Weights of a small transformer language model.
Size: 14 layers, 2 heads of 64, MLP 640 tanh GELU, vocabulary 894, 4.16M parameters.
Architecture: LayerNorm before each block, rotary positions, no biases in attention or MLP, tied embeddings, attention and MLP in parallel.
Each number is 128 + 24 x the weight over its row's rms, rounded and kept within 0 to 255. Layers, rows and columns count from 0. The size above them is the row's rms in percent of the matrix's.

# layer 6 attention key, 128x160, rms 0.0822, rows 88-127, columns 80-159
size [114 121 116 121 117 126 117 114 112 120 119 118 116 108 126 130 124 106 121 114 126 120 121 121 124 120 113 111 126 126 110 133 123 119 125 122 128 127 121 113]
[[143 148 113 128 120  94 141 110 142 111 112 116 134 128 162 111  88 162 186 111  99 130 131 111 142 154 148 109 157 142 119  76 116  82 136 134 153 133 153 133 119 166 117 148 138 164 168 122 149 147 147 121 151 127 157 132 121 157 159 120 113 129 122  85 152 128 104 151 143 147 156  84  99 146  67 104 133 129 112 147]
 [120 128 117 119 145 162 149 139  97 152 117 155 129 142 131  82 111 181 181 132 148 111 137 121 101 120 131 102  88 106 145 166 157 151  72 137 144 109 125 153 141 111 148 104 152  94 121 150  83 142 156 170 159 137 115 118  99 161 132 102 136 107 127 125  77 123 128 128 143 150 132 141 129 109 120 136 112 114 174 126]
 [125  98  98 141 119 106 134 105 129 100 146 133 129 177 107 109  85  94 100 158 129 124  96 131 110 103 149 143 137 151 118 157 146 139 136 125 118 165 140 142 121 108 164 139 135 118 157 106 154 101  95  85  85 123 129 106 137 135 128 135 136  98  63 106 146 117 168 109 122 123 113 137 143 141 121 167 140 150 144 138]
 [ 99 152 122 185 130 125 111 115  71 117 109 121 140 129 139 139  94  82  90 128 120 130 110 111 146 168 126 119 122 130 144 125 110 117 131 132 121 140 158 134 171  83  82 114 109 107 133 117 103 144 128 161 115 130  95 128 110 110 153 123 119 150 114 133 131 142 146 110 128 127 140 113 143 101 144 132  96 129 117 148]
 [135  96 116 117 126 125 121 104 147 141 138 117 145 166 130 103 119 130  94 108 117 130 113 146 120 128 103 127 137 140 186 120 106 179 134 130  69 136 158 122 111 135 128 153  98 127 101 174 118 106  94 128 133 100 153 152 140 127 110 139 117 104  95 119 133 109 132 120 164 156 148 120 119 113 147 113 134 111 134 157]
 [144 149  93 106 107  49 133 132 118 160 160 123 122 124 133 153 130 118  82  90 179 154 176 144 132 147 118 125 134 136  99 109 122 101 111  98  98 112 117 145  98 158 161 144  99 175 120 119 126 105 138 139  96 123 124 116 148 145 110 126  99 125 125  78 118 140 109 117 107 142  81 128 111 130 194 137 111 145 116 154]
 [ 84 160  98 152 128 124  87 160 126 134 131 160 139 138 101 134 134 120 109 147 102 106 130 127 139  96 115 163 158 154 140 190 118 136 106 156  78 118  97 107 141 128 101 111 132 119  99 145 130 144 157 120  82 153 142 124 103 108  76 157 147 143 119 190 107 123 144 119 151 170 185 136 126  87 102 151 124 142 143 135]
 [115  87 104 165 107 110 128 164  79 172 127 150 133 156 100 118 132  93  91  75 163 107 124 143 131 118 161 131 132 135 165 116 124 145 137 142 153 163 127 118 173 144 164 155 112 134  89 160 135 125 147 163 146 155  92 133 129 131 136 104 104 136 123 113 114 115 142  96 113 124 100 151 109 140 134 137 115 119 115  96]
 [ 86 130 116 135 134 129 134 130 166 132 121 121 114 131 109 126 186 109 151 157  94 117 133  97  83 102 108 162 154 107 165 182 131 105 124 157 148  99 134 124 136  94 120  91 109 142 115 121 139 151 143 157 121 113 113 136  97  98 127 160 137 128 111 125 114 155  94 134 124  97 105 143 140 172 152 161 130 148  99 116]
 [182 149  61 122 132 156 111 120  96 144 118 114  67 174  98 163 122 113 120 125 157  90 131  79 136 118 162 117 137 128 149 137 120 125 124 123  93 118 131 118 163 119 149 176  95 130 158 101  95 141 132 139 153 155 144 150 168 130 132 113 151 127 139 149 118 155 164 104  98 102 128 132 100 133 126 149 159 128 144 123]
 [142 101  53 101 126  94  94 113 178 117 122 126 114 124 117 122  84 131 161  95 134 146 152  95  99 127 159 106 154 120 143  82 139 135 123 135 154 115 155 138  95 113  87 151 110 158 127 166 197 138 119 126 171 120 148 123 171 138  92 154 105 101 121 151 178 133 106 159 143 145 137 143 105 162 147 157 154 108 130 135]
 [112 115 112 118 138 128 121 131 101 142 125 133  98 121  76 151 143 122 114 144 130  98 132 178  83 131 106 134 150 101 144  82 136 112 151 124 151 104 137 110 143 118 107 131 111 135 123  97 101 104 118 116 131 157 133 133 157  97 143 151 146 146 167 126 165 144 144 188 141 109 123 132  94 145 128 177 108 126 137 137]
 [ 66 109 183 110 115 142 112 116 145 128 146 138 178 151 113 153 137 164 104 141 114 128 119 149 125 103 167 131 126 130 116 160 135 153  96 128 127 154 147 132 150 115 133 101 141 128 150 109 116 117 138 100 115 159 143 117  70 130 116 174  97 171 106 143 144 121 159 109 130 138 125  93 153 127 125 105 117 155 140 156]
 [120 120 105 120 119 128  96 171 107 104 113 172 136 143  76 124 128 117 130 113 149  94 104 120 138  83 161 142 142 107 168 183 122 145  98  84  81  87 124  87 156 127 143 117 125 115 129  77  94 145 132 101 119 136 130 163 180 131 153 122 105 137 126 121 113 144 136  98  92 149 142 136 127 113 112 145 147 117 151 128]
 [134 121 127 154 149  90  89 151 154 131 116 108 122 124 107 190 117 196  85 145 160 132 115 129 108  91 151 112 132 114 149 114 103 197 120 132 140 122 112 165 103 154 152 141 128 141 145 159 149 123 126 131 102 151 154 147 123 110 139 139 143 137 152 109 161 136 127 118 109 124 134 140 140 102 166 160 105 161 148  85]
 [105 144 158 118 114 130 123 157 145 137 150 182 164 145 126  97 113 174 116 147 135  79 120 113 163 133 145 100 150 134 109 149 107  50 121 118 130 139 126 137 148 100 152 148 140 111  88 119 156 178 161 111 117 103 118 142 103 106 175 105 117 132 128  91 142 136 140 150 142 151  92 141 124 115  96 106 124 133 122 137]
 [ 97 101 176 123  90  97 115 206 133 133 151 139 139 135 127  98 134 172 138 117 107 108 126 141 120  99 130 125 143 117 122  70 116 147 131 151 116 126 121 164 142 120 140  94 137 152 113 125 101 105 148 101 117  92 132 132 151 166  95 131  92 135 123 136 141 112 118 162 156 139 148 155 139 169 145  96 157  86 108 172]
 [158 145 158 101 105 103 130 155 135 119 158 125 107 115 177 133 151 114 104 132 114 112 122 113 125 110  61 125 134 137  95 182 140 171 113 135  66  97 132 104 111 122 148 147 113 146 117 104  91 107  98 112 116 133  88 166 125 120 123  98 160 109 135 103  73 126 122 144 110 128 134 142 144 140 114  91 122 127 155 133]
 [103 112 155 150 162 129  74 142 105 115 122 118 148 111 138 135  76 146 186 141 119 119  95 160 106 104 142 155 130 135 146 122 141 114 105 101 133 131 145 136 131 132 110 125 168 156 192 101 125 106 132 153 109 128 114 102 112 156 125 114 128  94 142 126 132 128  93  95 114 128 126 110 146 116 159 147 100 157 135 132]
 [143 145 139 152 133 155 129 139 139 110  95 147 138 133 157 148 123 149 153 137 135 126 137 126 172 102 160  87 103 125 132 127 137 126 110 112  99 131 151 125 173 113 126 146 120 101 139 113 110 141 141 124 122  93 115 136  99 138 163 152 126  82 108 109 149 108 130 168  88 159 125 141 183 140 120 100 113 121  97  91]
 [131 173 126 127 135 105 124 144 154 131 113 119 148 107 112 116 122 100 137 118  90  58 131  82 138 152 121 134 107 130 158 171 104 180 125 152 148 124  98 118 158 131 136 160  80 127 116 178 129 146 119 139 114 104 122 158  91 120 128 130 118 170 155 104 110 109 137 119 118 106 119 101 155 124 113 114 134 132 161 151]
 [148 154 124 128 150 113 153  90 120 127 105 124 180 115 115 112 139  92 142 117 162 136 100 176 120 163  75 147 125 137 100 105 117 174 166 128 126 121 156 117 125 106 128 129 123 175 125 110 132 119 122 172 145 167 136 141 147 108 124 118 104 124 121 137 124 133 108 148  60 146 148 110 111 155  55 139 127 108 151 113]
 [151 147 118  89 102 112 145 134 141 102 165 109 155 143 111 163 141 130 135 144  91 126 120 123 124 124 147  99 138 155 119 150  95 108 131 143 117  94 140 140 156 104  96 128 145 108 183 126 132 151 127 109 146 107 155 138 140 132 127 154 118 102 127 115 128 100 152 127 146 114 131 156 142 141 133 117 168 114 160 124]
 [104 118 164 121 111 138 109 136 154 102  91 144 132 142 112  76 135 186 133 122 123  98 172 122 131 104 114 101 123 133 109 149  99 129 145 123 118 104  82 148 147  93 106  67 136 130 145  97 138 165 135 107 130 146 122 145  44 148 128 131 145 121  97 123 132 132 139 154 147 142 156 137 151 114 167 159 130 143 154 105]
 [119 132 130  82 173 144 123 117 143 102 149 112 135 110 122 145  84  81 116 128 126 148 169 173 164 113  98 139  98  78 126  83 143 107 116 185 162 150 149 123 102 141 155 159 135 141  98 178 144 124 123  92 131  91 125 120 143 152 160 106 165 133 152 116 109 124 108 134 151 105 146  96 122 122 121  85  93 130 137 118]
 [131 112 118 122 110 149 128 167  92 119 186 141 154 154  94 154 161 134 113 129 126 142 124 181 118  99 141 146 136 118 164 150 138 137 135 139 146 140 177 112 150 120 134 151 100 132 178 171 115  95  93 136 129 116 123 127 130 111 130 153 140  98 161 147 140 118 103 138 106 125 161 115  96 162 107 157 132  93 143 130]
 [104 144 131 120 120 104 132  81 137 118 132  81 122 111 170 118 104 157 152  74 130 158 161 147 125 127 118 132 148  98 107  43 121 119 129 180 140 172 135 123  92 138 129 131 148 129 106 119 126  81 131 117 181 130 166 100 120 145  91 143  92 127 139 143 134 107 157 127 197 105 131 104 122 135 135  95  96 145 108 101]
 [132 139 115 145 110 117 146 121 108 126 113 169 149 124 145  58 126 119  83 103 108 108 146  94 108 140 134 167  80 139 123 116 127 148 150 149 140 114 104 141 152 122 127 114 141 122 114  96 103  99 148 136 107 109 118 112 106 136 110 150 107 139  59 165 140 176 153 107 103 178 136 128 113 126  97 196 112 146 145 140]
 [101 170 117 152 136 146 125 145 145  88 139 152 116 126 151 154 107 126 120 125 127 105 118 101 114  81  74 165 124 128 125 122 153  86 152 146 127 151 143 117 102 120 101 110 100 121 147 134 145 100 140 128 138 145 127 112 117 137 168  79 141  80 136 138 131 143 122 132 132 137 199 112 173 109  93 102 126  97 152 130]
 [101 134 127  94 162 134 110 147 148 100 146 156 148 102 119 142 135 127 140 145 109 161  88 142 119  98 105  94 148 108 143 155 112 113 116 139 123  92  99 139  92 111 127 139 122  89 167 104  90 136 137 161  99 135 131 162 111 114 147 112 141  83 126  98 132 144  98 134 119 128 108 139 125 102  79 105 137 135 117 148]
 [156 117 127 109 115 116 135 162  70 165 160 157 126 129 153  92 182 154 131 127  89 101 114 142 118 111  90 134 139  80 116 152 133 158 102 109 112  83 106 114 124 138  81  89 131 113 145 102 105 147 100 145 156 142 134 125 156 111 131 130 136 111  98 171 124 110 186 129 132 114 131 157 112 147 111 130 144 118 155 136]
 [117  97 125 156 101 153 145 137  43 139 153 135 134 142 143 149 128 101 124 151 135 152 155 155 139 149 126  92 120 106 158 148 110 115 146  88 129  75 146 143 132 136  92 127 133 133 147 139 133 167 127 153 127 101 126  67 106 127 107 154 149 116 146 115 135 105 174 128 121 119 157 134 135 149 133 111 151 114 155 149]
 [156 100 134 104 107 116 100 124 120 136 150 113 124 143 115  90 173 163 170 140 125 125 109 114 144 126 134 106 150 161 150 114  94 123 129 164 108 173 144 116 129 158 148 132 114 131 139 102 129 117 106 160 131 161 112  91 149 118 119 167 121 138 146 101 140 102 123 170 197  94 101 180 133 125 147 125 114 145  83 176]
 [154 113 159  99 114  95 127 173 114  95 115 130 172 112 169 123 117 114 105 122 126 121 119 124 147 145 142 133 117  95 106  98 110  97 165 170 135 175 118 120 119  98 107 125 154 142 123 127 102 125 118  94 130 204 136  81  98 139 125 106 121 184 129 170 155 112 121 125 107 123 123 122 150 118  77 151  87 114 130 158]
 [148  97 122 147 117 106 135 127  96 140 146 125 119 159 172 137 148 118 133 135 118 110 112  52 132 105  92 126 139 126 143 148 123 138  98 132 131 113 129 132 122 125 152  78 136 120 110 121 127 156 124 146 146 141 120 123 107 123 123  81 185 145 146 154  76 120  94  94  92 111 163 103 112 186 126 115 110 121 159 127]
 [119 155 137 128 105 140 153 128  87 150 128 117 142 115 118 168 160 121 155 134 133 150 116 114  84 135 151 138  86 138  94 161 118 107 144 149  92 104 126 125 123 118  91 135 104 164 114 170 111 164 116 161 121 153 147 150 122 126 141 123 114 165 171 124 133  93 133 134 152 120  96 131 182 141 115  93 131 110  89 131]
 [141 128 102 110 118 141 143 111 110 138 151 129 114 122 112 160 108 138  86  95 111  92 129 165 110 112 112 113 138 178 157  86  93 119 128 139  79  88 167 107 116 147  75 182 125 149 130 167  98 109 114 138 157  98 128 155 158 131 106 144 149  97 135 148 146  93 145 141 184 152 121 131 116 107 134 144 125 107 127 113]
 [124 171 188 153 163 115 105 167 120 134 137 132  88 138 108 132 149 175  94 141 129 166 158 158 142 121 122 145 143  77 110  81 141 125 112 153 135 109 133 113 126 143 163 153 139 138 138 115 142  82 127 138 153 115 113 128 101 112 141 182 112 119 121 111 196 117  98 101 153 162 122 103 169 140 131 128 112 115  87 135]
 [145 107  99  80 136 141 116  93 100 181 114 132 112  95 147 101 100 135  83 172 121 113 115 131 129 154 149 142 116 106 111 164 138 152 163 143 118  94 138 140  96 131 110 126 162 112 106 148 132 133 122 103 150 120 115 122 173 125 131 112 123 130 147 149 132 154 134 136 122 149 149 126 132 105 118 140 148 115 137 145]
 [109 152 146 109 131 112 117 169 147 127 135 126 149 144  90 116 141 159 122 173 150 132 167 112 126 114 127 145 156  99 157 134 147 101 109  92 115 166 122 160 142 171 157  96 119  86 162 144 162 127 122 111 105 141 102  58 105 122 132 180 121 128  94 133 140 111  84 147 141 153 103 150 120 155 123 147 109 143 115 126]]